config.toml
tie_word_embeddings = false
init = "normal"
beta1 = 0.9
warmup_steps = 342
max_seq_len = 512
Each number is 500 + 25 x the weight over the matrix's rms, rounded and kept within 0 to 999. Layers, rows and columns count from 0. Numbers have three digits each.

# k: layer 2 attention key, 192x192, rms 0.0902, rows 54-89, columns 0-63
# q: layer 2 attention query, 192x192, rms 0.0943, rows 55-90, columns 0-63
# v: layer 2 attention value, 192x192, rms 0.0704, rows 0-63, columns 0-63
# o: layer 2 attention output (transposed), 192x192, rms 0.0717, rows 0-63, columns 0-63
k54:496462511461496530540523496502485454557497529499486547501458498521512462502503547531444554503539504530492514506489508497516448488488506481480545488470469512488509518497492507482504511489527553
q55:494443512536521493493500490539525536505469491506497493508474492503454513539468510476492499479482474504513524480478485549500472461520489475537484530537490465527535523514508417471493461477482505
k55:454514460503510461545485435486489495482514523562486508530525519485528514506500524496513515515506538522484498472509438510489480510490488512484525503494532529499478488466514490491570467487488508
q56:493487474515484519443502484490505468516502464495513476484505459433471524517559509539486489528507469476522515531475535496467504479519521470489550468561474534547462529492489557460511452490566516
k56:483498476472510469495539521493547470454542526511506520496487507479524503500479452492553450498510489455452469466472506507515505522529492520506519514467548528497513510487529457537531464491502503
q57:565457486424499491512480583495541484448507496533483519509465477487511458532474519488492504485489489434503489516509505483486496529481426529435476481500535533456502504521468439503502506505551542
k57:535521489505458517485475470511504525508511507459538491485559488522495496470509483509469470539496436513501447489449498539510434499430496512514518457488455483574507521514568544495473516490533507
q58:481478455520490523504497485478487473519489495550483490507492468483519523544493427493505514465489534503517540487466559530465470491549503458535534485527467502547501486492448425521504470500503496
k58:493464502526577490484524501555490497505488531486519497482497496509467546524479536492498500529514467501495485481476513558479491474484546489517517508473532518503516509510490478475527509460495519
q59:521519499500519494502523497493492520492487500539527497520464529508497503485440503475506512499481496498458460526459495506489521512454447488496531511481482489511514549484540486483534448487472456
k59:514475457512517514475477478504546542487531453516513485493539502536493514509464485460524478508521512536522509516472498496499464474480541447529501486555502461494505478505503508514522485498499506
q60:457477459532527505505482483468509458520506497508523501511516484500465504508525536489489500498535484528471504466453506554533480480500500472505527500504495508502505502505464495448445473471485518
k60:483514524487489494454476472519515511472494529512483501479511459491506532571495504483529490508491538495518509446499488504512449460499476520523509499476528516509490475483499502489534452524487498
q61:507510467516466522511499536466509502523538469504516502484479486496486465461518485510496465507523519505475514514516501505536520503461508525475510491448502515478473455490472500560487481531475483
k61:543517502548529523549522528477474528526475518553512476500542450515470537530466509455504463478483549482541511469508513496487489554511503462483494484507496461450519507508492512496471501497500494
q62:453480481443488532461484531469512500462491484500489484516533486510506493482566546496468483508538489533452501547498484524540499512486449480452471479429514511521522533521469559504483498463509511
k62:531541515501464492502422515547493537493532503567498486468545445483485538530476452482513459516481547560486518462524500501509497481474436531496519467492490501483495426470513513499499505515499498
q63:496475490514515495459464465492519491508465519496477492536533460481544488556491513483489509504512531492497542469474491555466451484533487503497464533539522509533506458494476489516488495483523530
k63:482476545448504520464486440519467469523493508479503542479505468479513456511491559513484517489474495517472507446514487552461520497517494538493511465474457532511516505498509492472511521476505557
v0:500519508492528506542495472516513503506441493532497486477497535495531526487532502485480521487509494550489455463480483520460488498515522489489505535507490450491504535505469481484471470509534476
o0:540517464504511485512452461494521475504518474524507502448488517495497507514529454552486508494556491495517486502551488488463544507482527508512506490508467479500489488489463496482465517527534522
v1:488494552472489526516477487511512554503485500456504526474468484522492476541488470480495458464516499580500483490514482470513522475462493479499463499509509514514471514471476505522536509519546460
o1:520512496471501500470530480487502515457466527459495472426484505498495446495570477502498446475493508512511503479557509466516500514476505499490510503494481518505426493478513526472509489521476489
v2:486510451443488458490497520494545494472489494531504484461525498501543526552487500505508530569526527500476515536504546467520488505532519479520457493445532516473461492519542468479490500494476533
o2:503548500495541508479473460521530522488499508519537438512508514507439509533508491534496494572528542502513518524449477514508485504521471508484511525462562514490480491581584512509473514483526497
v3:513531541498475468495498453474469517516448476474531540475467505462492501480474467597485506505500512552526532551501508500524514514511471476498565515464490511456503539497507489547479531533395497
o3:470480519498505512514508420533424528487464527468490486477487491454476469504493512537508466499467527492518483509408533502495474530498527515508538504510507514534461487543516454520480479480485464
v4:480520474509448537539520490478507408501522492493488516484472531494484503530491501498485529522498491532479538456504546510422516449526512506477481524514496492502534442502476463506522486475553560
o4:479582433492537497510456504500500527482529504517494524527537463496478509532489525475483529559571475469492523497475469481510469545443535464503504531524512443500542468472486520508488473477544576
v5:484518512558496481517488530546487474513525521524491477539545537503462457564512528535446497487493502520503484466492474513451496532507471441464485485506479495484512482481532454522491492508535497
o5:489461458552493492538529528525533455551522518480485540578515489537519469555454541502502535464558546463451493452502485512494512505457530514540458507440506517499522514458482448526459498482474469
v6:449532515489501492524493491548507514473484522509498489493559481509480485533518500484443499508504505526526481456527509545507504475524498479485458516516468506488503516507517496499463493504515505
o6:468522516496535492517516481470518506547465516475536515463470475540472514543506503523497458475505488497514510506536454481513502488504499478487462548476488536528492558467578488487471463454532455
v7:520505529513513485455529534441506498510549501494507525512516497474517491498489514457498549527515455470514485474489470520537532523493482514453472471553478481502518496537509476493511552508472502
o7:498480527498472461489508525496554474505516476493481508548477472471501502499476497458546517475500505504489491486474511520509476451521455480494489501490525516497562487509503490530494516492574510
v8:471532489559514464512473498497475517501439484528558476507488482548557529496501488487464550538523547497505536503501498521501492521514436493505510505492481541488520495476485443495468485493525511
o8:480532535517505466461522455506493515541476520524531484586454497497526513509479513542500551525507531461522477478445476539532507476467499458516514536474501479515521513502535477537536477487515500
v9:516486486484487499440544563468481468503546479480515526499506513500573524510510496504456496522504449429514496502479526466521539505464479557475534522551541496475491456556478538515539478452429465
o9:471475537485495516460511537514501526489504494446499501562506509480532520460485535406505533502456451474542500507421522541514471467492500472483487468531496449453504504515468533527569455472526498
v10:474494516457496485511467491525496525472549503509507506495563479522570530520491502473487500492512500439518517455502487502525493525497482528475457487488539417505493534546491481527510516510469470
o10:495473533446534427514510483504523482436503510464490465550522524526513482524501489506498507501470493517549503542549496573509518488502471513502486481473508475507523510525535566533514483515480493
v11:499512527518497528532549486513512470510472514486524477517523535469460463511510504489479512480472510478481483452538506530490501482524499475439507513534481501489495494483488474475487512492544507
o11:488489483520493527511498524492515509507499472484515510414499484497481483539472520476501477469498486476488499470595488480507520517508533493512481508491506504490516492495500493451468479473521481
v12:531509502499513469550532471459498486506516480482540468495511503493479489442467511503496513562490484473475474504495466485509510548482508472467461468455493518492518487517504480482485538505486479
o12:535499503507495462515496513525512508491482482516488498545511495485493469489494512489556497490507520536492515462429515507483508511540474489484513520497529507501532481507515495506496511501507514
v13:498539518466483484511515559502496473495500496463468536480520505485497512493511482492549461499504504514484500532531483468523486508488514510532526506490507577485475531474535483475503505500473483
o13:520504534498471499523509515498493504528527475514473476411507537503502510455525489470553464542422528478511487490527526485479519494495479496476487500509509514491476538487585493484502481492455501
v14:493475494493466486464538511477481465542481480498515511478505520492519496490487512538496466497514459480504552525536511480494510559489490483551572524481472511528506505508472535531525487502449520
o14:467494509507516544462528497489472477498504482517444509459564478479515475503504520488526518476486516467489488498444480538522478454461516466517454482489494488524483486530467482512499492501526486
v15:534531538526490469505498522476494496497493487501527508487502529550481472472454473546441508503508534545465481522489496474520516519522447445541546506501484548502509475490507490466460569484521485
o15:509497500531493492491488490508554534548518557518538476483508508487495488458509535483490486516533556504476499479442480471521501495462533504516569484482545565487505516528508464482541519516491477
v16:532523557515532499474460493488491462516499490490530519511476432460492484497501515507512479510494500521505496529450499457495495467479518509488521517469497498494476482482529488493506445545431550
o16:505474473497517519495500487532486508474523436517496461508498494453497496488478501524533502515504457509471486515440542475502488550520509499529527518490489510493487451492506488531488514518483509
v17:539492509514527502511463517438474512499462473493503518552460479455451518463505481519545530499501478494521484501435522506491498541460468525506509502491494466502513476479485517496496453485546520
o17:530499496489472498546530505502514491478502462468517562563464473477527497482478524545554505522534429522558506474429504507516493540509488475510569490517483469502557464493431547500535510549494559
v18:522465531469486539501506473543477551487538513514482479497481482527428475523473458511536531471502498464533490521479497547423470481491456474499502474473483520533498497522470462525485496490537485
o18:514481490493473496456539471472466509485438502474496549527510500525507509536551494505539440479484494524452521465453413489468457511476496495481528492495502485531497493507461475539516543484419456
v19:515507511532498523477486480507471482510504513505515526500498475450532523516483499478490487508486497520494505513473524529449537485558522523522469504539461454500536483476475546565456452492550534
o19:493509480486488503485495464460526505521571467496516565511464458468473536519467510528473518506530474466485491530453488480529521471506506488492501501532456458494509479467512469488444456504559567
v20:580482516485486514530543469497529523504466487497525457511476515537520494477481524497512485517479497476448511506534521484498495542513469452465508501496558535515536520494509544486471514511485474
o20:542481514507534501545492488477492520491494526534496534522531515476495453524496499515479494490484535532497451479479536483496543539508523517492494489526553496489502498545510498492469529520489472
v21:452519527515490527526499502560488515481511519514472537478539550551469472458480476551474529475500517516503531504481520495498493496538507514546490478517523445484502488533514489614508513473504541
o21:492503524462506529475513472513445532489522564467504483569531516536482537497512475502496496485485541506480525566517519487506495520511571541545521449472476493522531466469515473533483516460449483
v22:498508502512502429531475479506524479509469495534512526485532472450526537532529489514500423518519496431512497511503516517555519535499508554487497484558477523502491521536512493515492505499464481
o22:498502529502485432494502475512472495501508502484506483494506474513486497530484532513539510503494505478531475541491504503494478482524479487484489524491477498527509513529551484443494486447601484
v23:518545497430501492537506503532459514537468490460530484485550474500544504493488473468505491466501502487486501521515492530485503495496483481467513496510520516471481512500508475521507498534480507
o23:536482524461526528475479500490460504472507466453488478475471502477513460492531520533533499516490509484549485486551461498510520512486504452477495481465494465509482507474550497509463522524503508
v24:513547511454537520527535520521502497523512497495461492476478537504471498509488442476483446499488449467451513522535491530512533520500500555502482477504508541504515474505520487491515552457502556
o24:460508531489473561535457549493512517522563439488481461506472520518509510528523467479560493479456503524536518481496494478495528500507517474516495462510486510509584403482508477469463559488512587
v25:447501501523544493447513466476497493507544521456522499529523485473527471498505554473456508525482486562498499479502481493423511464484493481490493508490455444497474512455460472465521548549473489
o25:494493477516509515504464501531502482442500477499495488496515477496513489485476547475472531479520492516507529541608529523485514521527472494522475520505458497458514452451464484477428488528504488
v26:489529444469535514446483498517479503508533485509466468502507527543466511464539514520515512537498464528502530536457513519485451519453569508553470474530531506497509483513491463555466447515538497
o26:499545528461492541501537470514491529456489484541517480455527510538482499488491520498514518498444519500482510529488543504449509530553515522538486480504479495467484499491476504564442563528488509
v27:481517519496513536479526532474513522515464491489503498519511454546516467537516518470482463510488494547494452523477496417471485475499490465509494535517500542490492486458509537487526489541446512
o27:526477510551523551472482532506530492529510528473446457505468514496505522458532502526490496479502524492499474503527528470494507526474504509506520518500520541460471455468455481537522517561493497
v28:556478456506476516512481500505497512509468492517512470505443514526550496504493533443512557482513497496492521461478509471465507516545545463502537512459493491476517481537472479463517509460540507
o28:533527425515488513522445488510566495469504506525508523496505521477508512507457455481506554488507507495483497481499490472527523517500524504519551463516508514458495462565459533549519570515522552
v29:504555542528523513510530461461483524509509506526495476499435530532519514471511466478501549497498516506474496467536469542531523475501513534490474507507467459543519507497490523493422518522525469
o29:499515525465499464485497448491502491533511450540511493458476525468531485498545460525472482477548486495479479513515534513515538461484548533521520512550495496491536486464496474505458558541513504
v30:524481470483499498470510551546471470513539503531497504482517492528511526489548518498486477548491494459484518537490520467497461470500546507541533491537564527519503433503535506460541465501526527
o30:501505456544524548516479570530517466446502475514469499528535504498551526456465480447507553556475526468447478536503483480488476522518494552531473480523506506470482522525470529507510513553466504
v31:497529486521522498502465515527524465504490501511505465530521475493471486466489556518478534507497508517477489465510481478481480511505498498485507494480464490467509552490499532512480516511502468
o31:523496494489498506508484522478524508532494483501507496544498504533488530507492523522462522525579507534485526467508488515463514485516512533517499476477452506509518505475489488491443490499485507
v32:482527538529500515518505472512479526522509502535521512497488500513469477430485472578482494496504515542527553563474534485492470592474482471490554476434440518529527476485490520492530446515476498
o32:503489483508535481505504506493481504502493493519454519582519509529513510492505477512537492502493553523499507519414533485480472512460523495492521485504500503539527500490491472498513525484505475
v33:491541515501527465514466488559499487489536510474534504503502433487514550515504495516495455542496556474471508539501489435515493459483502484508491498483504557511460521472513521469521439538501505
o33:535518495493545475486497491513447535512480474543499469487473513503467517476482505493507479583468508502494484523494535498509468516522454482475501522512498500499448562431603496478515464492491438
v34:492549499527548489523516542443462489515520505541501477497472521498458542483492501555454544526493528536482482509469554464475487478468499506502528497513548493505512457482512513461521447506501486
o34:498526476492510499537468549511512510494500465509497474519503541490529520473519480467491513563516502522508496516424542495501494521482489554496547470542535454502510514448415499484520487538500500
v35:520476494516534467452447490538505519490466515518481525512526463464506536481528522520549452522508514536513497494480470484467499482518505500541484483494472477490497564493496460542454457506481533
o35:511484518522492502490512431500482486514540533510536562464467479494460534524474512556465506522496474479501506524529464500482511481547462486518508522477458518480453532515534480520464455521485512
v36:533506498488509495493501524523483463528458489480502523482489507444539560460537519482518488500497501493490480549478501463513504460533547522496539535503511501497471533483492516496474440469456532
o36:546534493517508526491455513504479494517532455496483504478464488417465552488485471495497518519508485486506471526445499474482481482518512482453509503535480455520420498492492477507488469502505541
v37:478538468491509534547502521480471505501485510525471441472521494505500498504487453466496548498515537436498527514468494529517488448532472475525508531507496492508468496520502507534525525520496501
o37:471514489494521501489514530497473518491431479525494445487486533524512530518506494462516520504499498453452472529506534512489463449505521519494540519472516532494507475492481460559494560489488447
v38:543493458500488549501515509505496507477543519538558480500433460502497470532486472485480550499530559566457501513512532483533523417531485466472511499493514526509482477468490563410550512540475467
o38:483549458481540518483438487428555514480515474541479465461497527485540500418519464465468466503537513492514488528524487490530491479481478514460490489522518525465473490505452549442489526522540509
v39:476521498494523526478523503462496554513483477508521468494465498464530529524521477478516469515494489513505502528492453521455503527511490519514503514468505480509518504492486535477522506480495501
o39:495503479518490487499482481516507494509529488513512517499458497509521504551548474540482522520489511513546477514480498532503485480472458486521541483521485464518497477523479505514511522544521540
v40:465520493521533440553467507514494526514447512543504510489554536539478478451479507535471546519507465543504526535490494519494493561493494472520529470513489509491507520494524513529488486509543433
o40:504501515517512459542531526517487520512471517543502473565470532548523518493503503553525491467509544511527515490422527508476545491506504502515499478474483514540558526476536470495486517515494469
v41:443481494434470463488493506490477500496499513452463474495559461449523532517515544521521468489481471486529508479522509530481536509477515540547520505454500474470479531526485491536496527482543533
o41:457494528475495515510529530505479510477501500449540495423527498532489489507518518530490498499470484506521522488551449544537539493510489484511521476513469502500483538529535509521498481500463523
v42:504540462512504477498451529520500456511487499539475484503496498498566526515543518471491510500522504529495500524500460524520533484534537519482525494507513480482531540478490561476452540520477480
o42:485532522501490473548490485475529474511518466564503489505428497493522517525473512508470516503550504484492492504473481496511531454499492499504492518480491481505522539485515495547500511523532543
v43:489487543515517526514533442533494492515496501455483487516522473424539508477497531509480422499470470443492505489503522418507517546525509479442559464485454487480521533461498509481520485524386558
o43:509496510510520493545427520448512482509540436478456490469508496499482515485436488478525491448413481504514515515532538493522521495535486399468514497497484499531529461472489547489510434475549549
v44:460501511489495485487481472471553483487524488496509514508506502532505479530522515498495473487495489494515514456548504523478503466493530513501514501537490522513479515570493443488519577503494502
o44:485480510508475525469480529521475489492484494481521461467504481511498474529479519475502491527469485508506484508557490507499512517513504486536472511486528536503521492524530502477502522479499477
v45:545503510516505445458457543478470513520509485512469557464522481519510516486460500485549508451516509487518474542491481524541476540464490539490557526570543533487505500505475496476514479514483491
o45:514491525499467476503530526517509459497535491505505487542480503474533489512494495444497510528449507506495472472425498537514479488480439543493513498458521486510475538498503486516575482535502514
v46:490518466495500512430485525496463524485483490488456481518528512516568516474447584482465545513499500533498492462505485493489508488508501529484494489524545481474520518473440539497518500515517501
o46:503542557433509502498510490462510511540529451516501482505492485479493518498473529446471505539492471505498502489487493533497559469527445490475459500500511474495520559431489522499515441502519548
v47:457508514490524524532518439527504522531456494516498450494432521481449470454507497505553503475516502507519527477530473513494505515510471499452530504450475535528519484509455479466557560502430529
o47:485492494530489525492454487491432499519446513531495518490526490522544531563495463467538463519508507548502507500503488460466438504469466449508531536488507498540531507528433494467495507423507503
v48:529474509498477452477428508494482513476486488456539537508504433460500517513488484487490462531498500543480488524471510439520540472497473464537483518484499518496502508460509443478478481515527486
o48:514532499497519469491497474498548527560515519479542508504484463473463522449498552500511494527509460477525517496440478497524512517510490477492497512495503522482449536507542521429517416521478535
v49:514541511545501465529502481464441480517460500506477494516480568508497535524517485489455563569515430477500514495447500493445555478477480498479486515511480474501497481502494484545520500493541476
o49:470523452548495493510516511503525542473450494515510523557441508529495510527471515487544500492540484496504493494397519537489491500500508500525513525507491458501531470473488486558523486494537506
v50:520508455520483545535502434487483496529535500529519478512478495461498499517469446501471445464475520506468497514490497507476491554528474498508487479516461499507530436466486501481518507483511523
o50:490521445511498486526445528471533469472537505486472550583535495525529468489495521508500527481512513486501504486489496489512508510463513487507508489521498475485556438469417510470520504544540562
v51:496508507523480473519510521477530540474480518468493518527534476546510456511487480494500513493519550502506513475528495498556491521486463447504511489507513523482494521476540488456513558536533452
o51:520456525494481472531535503502487502523474537487517501493503513542539464479505522480519484524481540479508507494579522504539517523523484505487497503453533567491519563478578493473532507497467435
v52:487539497519521455523513489476480489507500515511503453503482531530489519488473489588514555468499509506519502509514484538498485497507527563497534474483475485514515546456471520506468515544517493
o52:483499477480466455556498495501474486488479418549472484409489496502527496489512475515523492492488528500497470492553511512486509441494505524506507469567484511535528562477476483501473518523484492
v53:564478473485479469489517523509500485503478515524470487499490518469521541489543552464485528509517466543497495521466517500439560527501516461518518524480467491491518511512472502520495467476498466
o53:487516478520501490459468478457532505519506544510483579536496478525437531500519481498522541490561559501495464535428468504475508482521500508499504459508486449476470482553470475549494497492522486
v54:513460520487533518517489456480517504497473496510511492509482494449509488480549523485486490542531457504494502502510463514508509487503518502517512513481459475502513503501517486501487488495477522
o54:493497493529509494469487445492489499555469517525490502525486500484469526495514458517492518465547481505466475516455501496459471474503506443525530556485467520518497469538472495517464504490497507
v55:542501529500490481542495482471478497491472481539487480479468514570548506463523505493472566479518493507491519499506499505519513506466511462461532507485500482499534486485502574521503519521492435
o55:512494493517525489525493521468511516467501485547468494519499531522544466502518479503505502466524509512501472541424549510517532498495557522485534469501516506529504512526509507535519530505512461
v56:486541463492488471474452553518448493491529483510489526477521508512488516450465513554452494541524518537482514537520501447482502522499501490527562472512569548471517491476489535469531513511499486
o56:490562519465516469539518493496525516510541508526491483477520502507502510456456525429492479595432570508480501498449513510493499487500449498502506485505561513498472589470528521492545446507482515
v57:544509517512497507427511451455490474502514503480491511505493472527503476483491532509463486530490475500492533537477509513456539501507495499492484499526484531509502477505481501522502514515447546
o57:490506521513506536456496461500493541491508483471505505536481461483457501495475549504500507495514505499466504535447508483494463506543499474490489490514506506496533443501501482518492514473532511
v58:497455506521525537496502532490511520498518489513531460515499527503493540522544482512477465500468519448540504489495550479481495521518490503453463463510501496520503446538473512498530485469544494
o58:504491481521482501484481559477502505475477485484535548561482460478516502552497519472490500494503455468538534517492478484531478521483496467472489464517517453527518526511420542481538464526521496
v59:496519469500504511512559498429530496477481503497537467484465527506527521498569497508443525579497502512536502489471546479528540561491482495502467506484500509501495531548491468497486466485470497
o59:466508532488522498475509482530506520503440505481541523510477482502478487491499489519551516485538492481517492518441535483501489514530541454454480502542545490469526492543502501528502489448579479
v60:549514475481505526465528540436482493480510508467451523509481517517523472462516518473463529506514530581490499492465522483578509433481487535497525509512482450483499499470497498496462521522471477
o60:492507550477509560511476495482549514489486485462527468445457502474516528446485529485491526476556500481480523517537520465511505481534536515469502497488485533489496468472485523502512510527511517
v61:497501506510518504477519515522501479492475516481512553512509485471553493491563489462471527486529491519519496485517489485544510469526503546480502551512496438486484502465520508443480492499469521
o61:515499486540528512493453480523504453548529521453518521510454494468532550480497465514447538492572487474529504529568481478510467476480513500496512509503461498507468510480524498487482499501522507
v62:497493453501500464490468544546512492468566507523419498505537493548477494504498509488499502528532491519513504466493473505488487485478536493500454449501509502482526537506469517507498497497531449
o62:496504518492508459526520516493554477482515521514492489559494530553495498502504502503440513526532506530473562485478471513484526467494463515498494504446501482497485563504512515557523465514461513
v63:517510482484526526483505481512476486472498503489496469498537459498499499505485503496465478529505525497500498512488463505480511510533503500529450475488511513497497499501490484530473516494475541
o63:475529539483504500495515461490500530516513514491524503530478471524459518500484510542500517504488491508473515506442471480498480476511467446477483528496516493504503504498533490523497478469494529
q64:513506480476500480480523465502517482463549483516531441485494497497544528484514500485530515510444466498550505479535512510517506505470451519497505507464533507539471489513487524481541491465510505
k64:514513491514489541522466517482468509468454526482468509472549475558503473536522507475502508512497508553528445485499455517506527489535477438514498540484473489528471547492501493502495459520497514
q65:503514476508509541475499478479477504526451501506504502486492473510517494513513492474512512490544477510472532518504481477506469499468448511535498519469545513494522475490530482478499458478502538
k65:505471482479489493508534509527480505459524516494528507492531524505513469495522519459532471498471482494548477511498489516515516504480521459485504522486493504454499517519499501484516516522517521
q66:499512534509517525479503521491475523533460492493476543517499504490467492519473516516486468484529518507472478536484495472484488481499502481520489490508484487478541481481535465560477505538484518
k66:490493488473517460496497488502537494546517467543536502528456523497497520496493481518500509502514503467466541516492532504499480523501512525493502477535528483495514483500488515484501510480489479
q67:497484529480502479502523494500507500508495487498491513492498507515452495502457482501505481517483508498507455518484522488472526498530521477471471463537492504484493496511486524512490535529506471
k67:464521485497507503504467529510499504533481480502506503499476472501482524510494514544476533493549526502470501509505504483489499489490494519496482524483480465533500526478527510514488491485494493
q68:479481486482501463510514501528523443482529485512512494494505503493531495492500457467502541545471496495518497483492518538523515495540501499504492489521507543511491512499484528463508516477499510
k68:509507501513450509513479510492475517461488545459501521484534477494491502526519522491510479484488491534529471480508481490495507491533515456515509521485479498525482523510504468522507462516514520
q69:512499465480518508507459511505499480480538501506494455486503498510561506474524469476505531494477508494513549484522505528525487491451497533542522547487523518548474517509489484478520466472502519
k69:564491520489492513508517497478486484417500543499474526478531520514508458501512499476523446496464471498522492458470496512522509487517478455475520502501510504478489487508502486483521468521505509
q70:494488510522509491507541532490503476548465477471495540537508499520493517496484513511482489495553493495509439503473497507475508502533504513474479500550469490482538531480511523472485527500503497
k70:467524473498498466506507509500506506548496501497511499539501492488490550488511536513469513495522513493471544495488515500483493514514534517484498476467510505510529516467513502528491512515491503
q71:501461459476514480541475504502537455477521515501447491486523515498551511525490442459519540509465514488523538453521544553506486473519502532524516510516533530540499498515467482498524486512501453
k71:553498503506478518489483503472481499400481528493485527528525476530507459536511517498522439488474478517525503460491466540507514480506467447519506510502478493517480502503514484491464443526520498
q72:510539496525513541508508526464499503502471490488479475454493504525494508527481496516531471456471482490507480460510485516512515491485474527469481488514481481516496489521473491537476518498523467
k72:488479497506533522485512507554502535536494500482509507482502528511485505497499525503493543473493527514481471520526505493518493526469502472500501490518513483495501503507483500508497505489499471
q73:508489512482462469513466465527501456451535535544517463474497506471520481460513498477516536535448479512539520467539507497501536494532498504559488503489523484498460485524488487480523517503505514
k73:545504520506462513515482502500468500443470535479476523435545484489501445524501508490529508476438488507543473451530488509508537520493485475500510488508503492488476525520474511497517479539519517
q74:477485510517500485482513501500490523526484479498516513534474482504469519481537514512495461503544530520482511536482489480488483509483519486480495504492492519487517505477533517510476518498502502
k74:459530469484522476476508523476528476532519471525511496575471495512506547459497479507470468529549495470466548533472505488463473485519509514496507515511495503503507495471518472507483493486498487
q75:501525480520512526506518532461492526551457464507517486493501493553491510537481467517524451444531484490476485541479478524502485507487514502433467484511478490486518496512480481521451485515511478
k75:453501499487549505485518498526514510558514483478522498519488496517495553477499514504492518495518523493474524524506531486501478512481510509481501483492518502481532504491502512511497522466520484
q76:526509520498492519532489504497514494484500498488486507466534519509515497528482474492520524483450481479530490479535484531504502496509492525527499521499508491506485480529457474521511490501507495
k76:525497541505473559498483509521473523479493513481496511412519505489507480541489529504519516479438490528515481466545470483512537524476481480512495507526494496500453485536477529464510497513501504
q77:513493509470493469491488454538506471452527550509517516513526499487523468455500508478491544528478499487526484477498524493539509497532484487559516513464506511509458520485476527479545490493501514
k77:551516503525470500511490504484478491440499515514493508466510488495503460530500498487506473504466471514535478464483477525501515490526490488515503518516482492506468499524494492495501465524503508
q78:527495521532485519524489483487511461482506498479509516490507510495510489524494480497512521490464474494521496464520498519508485473540492523535472533518491485516485469511481469489509486502528495
k78:551485562486485556477476492510473522445482535498492477389531486496517459544492513508541513490435484529545482475545470503537514505465493462510483525531470471495459505523471507465513483514505512
q79:510477515472495504488494472524518492477508527532499503465538522510529452489503457450497529529464483507509490456515537487530505453507503500535492516468524497496472507511465484468541480512492490
k79:517526523513497505521481496501495502470504502501504503469509505506495473508508490492514495492458490504527461469503493518506526502505490497512489501527486499503481491526484510506509486538518476
q80:508450531522505469505502529499505506531542469477498526579510518485457510455535525543499486502554508483497499567509501470475513484535516481484496462552466549471553537479569502529476548522468513
k80:514502508495487498478546506466521493513495469510506486544490497531487506483494470520477492507547506492460524518493499498489497496500488484504496511484505499502540503498531477512473480482509521
q81:471481480494494517503499504504499514474512539530474463447524502515527490518472505509525492518465509495497494476495533537509495509508477532507510480496511497550472511503444493474522501496480478
k81:489481482452467547502480462547479536438459537480483539422558562481531443545485531453567501513432475508550397476508500526558522500513495490518523535515499504517431502516439511470523510508461506
q82:508466466499495470520512540508526528514523501487500505540506491493496520495476503488508482485536515496490520500491503500496510482467523472528506480472535500485526515487526503458489458508512480
k82:446501462480570470495521494503545482572552437500510516631487507485478579483503518517460533499586539485474495545445510506457457493506508518427466488529509565508563512456551500520472505438474463
q83:485533501521520507530541576440483503549488432481468496516484456525456503510493529552479445448585545502452557549423473500485558501441477496419502474501482496507569472446550482524462491495474501
k83:501479483486500515463499501513501500510493492525494502507497491513520519491492494484487497503557516496479527512508493506506475510497496507526528512476535499515524501489518488491507519460506545
q84:477539498479468475523557487500499496467470501492482526506503460526529471512512510477474469485508513495548491474490491550499550535463484491448508561482492499504508495521525486494497496494470512
k84:502487500495540496537521538480462497539492478501509528560457486490526527472514498500470541480546486531516532559481469493515484520521491502498522490466516503456540480499528442509516473473515513
q85:526477450543517507503471495515494508544509509480457451522470497510496546503490486486514533493485512504512537521520473511448458524537551503508517462543553523509528520545485489544523534526495501
k85:478506509496476500489523508479523520565479487527552506483512500494512490499508470532432487525522557507501516499533506519517535469515475454492473492472507501490518505522472516463495485470501523
q86:446464492513513447500453510510531477505540503507481490558498510478492499442512541533514510528514490506446523493450529422505492502499543535542524434534497512555520499477513471486527531539474477
k86:478478481458472488462498496513550443445532501529494521521496512529480469483493483489507438506547504455475459517486480503496498510461515513457494519549492546543480517465518535481488483493477477
q87:481485507492526526524499513471541526500458481494460481490530489499527493542498463492498446475514513500502522524457471512497511482454450480491470491490498486533514466491483467491480441483504497
k87:513469476510496516493490463533487524516478540502504516458492515497514483499487484474512510497496486518501519487529483499500497539504497490529501549467541507521506494500502510468515554485495522
q88:501503508504504503463536472529485545480523511512487493497481521493473545485486493486516492499470478500525529495491543480514481507540456490506496512485530493471486521498505514506507528504527482
k88:478449475478506512522490514511496530528514449478489472521481521476480502497464519518525506488552499527518494502477524493497528479442492551463512461507487498517524505489497519514492550512499478
q89:485509518519510508524525531460518491527478451475462499521502466502515501517477487506487471482546519494499484480460465545491538485468498480467504509489505485526539492489496480492474476489496501
k89:491498495481487513471506474498499514493468520523498501481513490507532499510511474495512493510501521511512513498518483504526469502518492482516507527474525492493505491497505478477495520501498553
q90:520483522499523501512481472510513536502497494521526487485494532494491522482527477485510499512486474480507504500546484472517490488534489498505474505453523487484485488527489491534498521497499492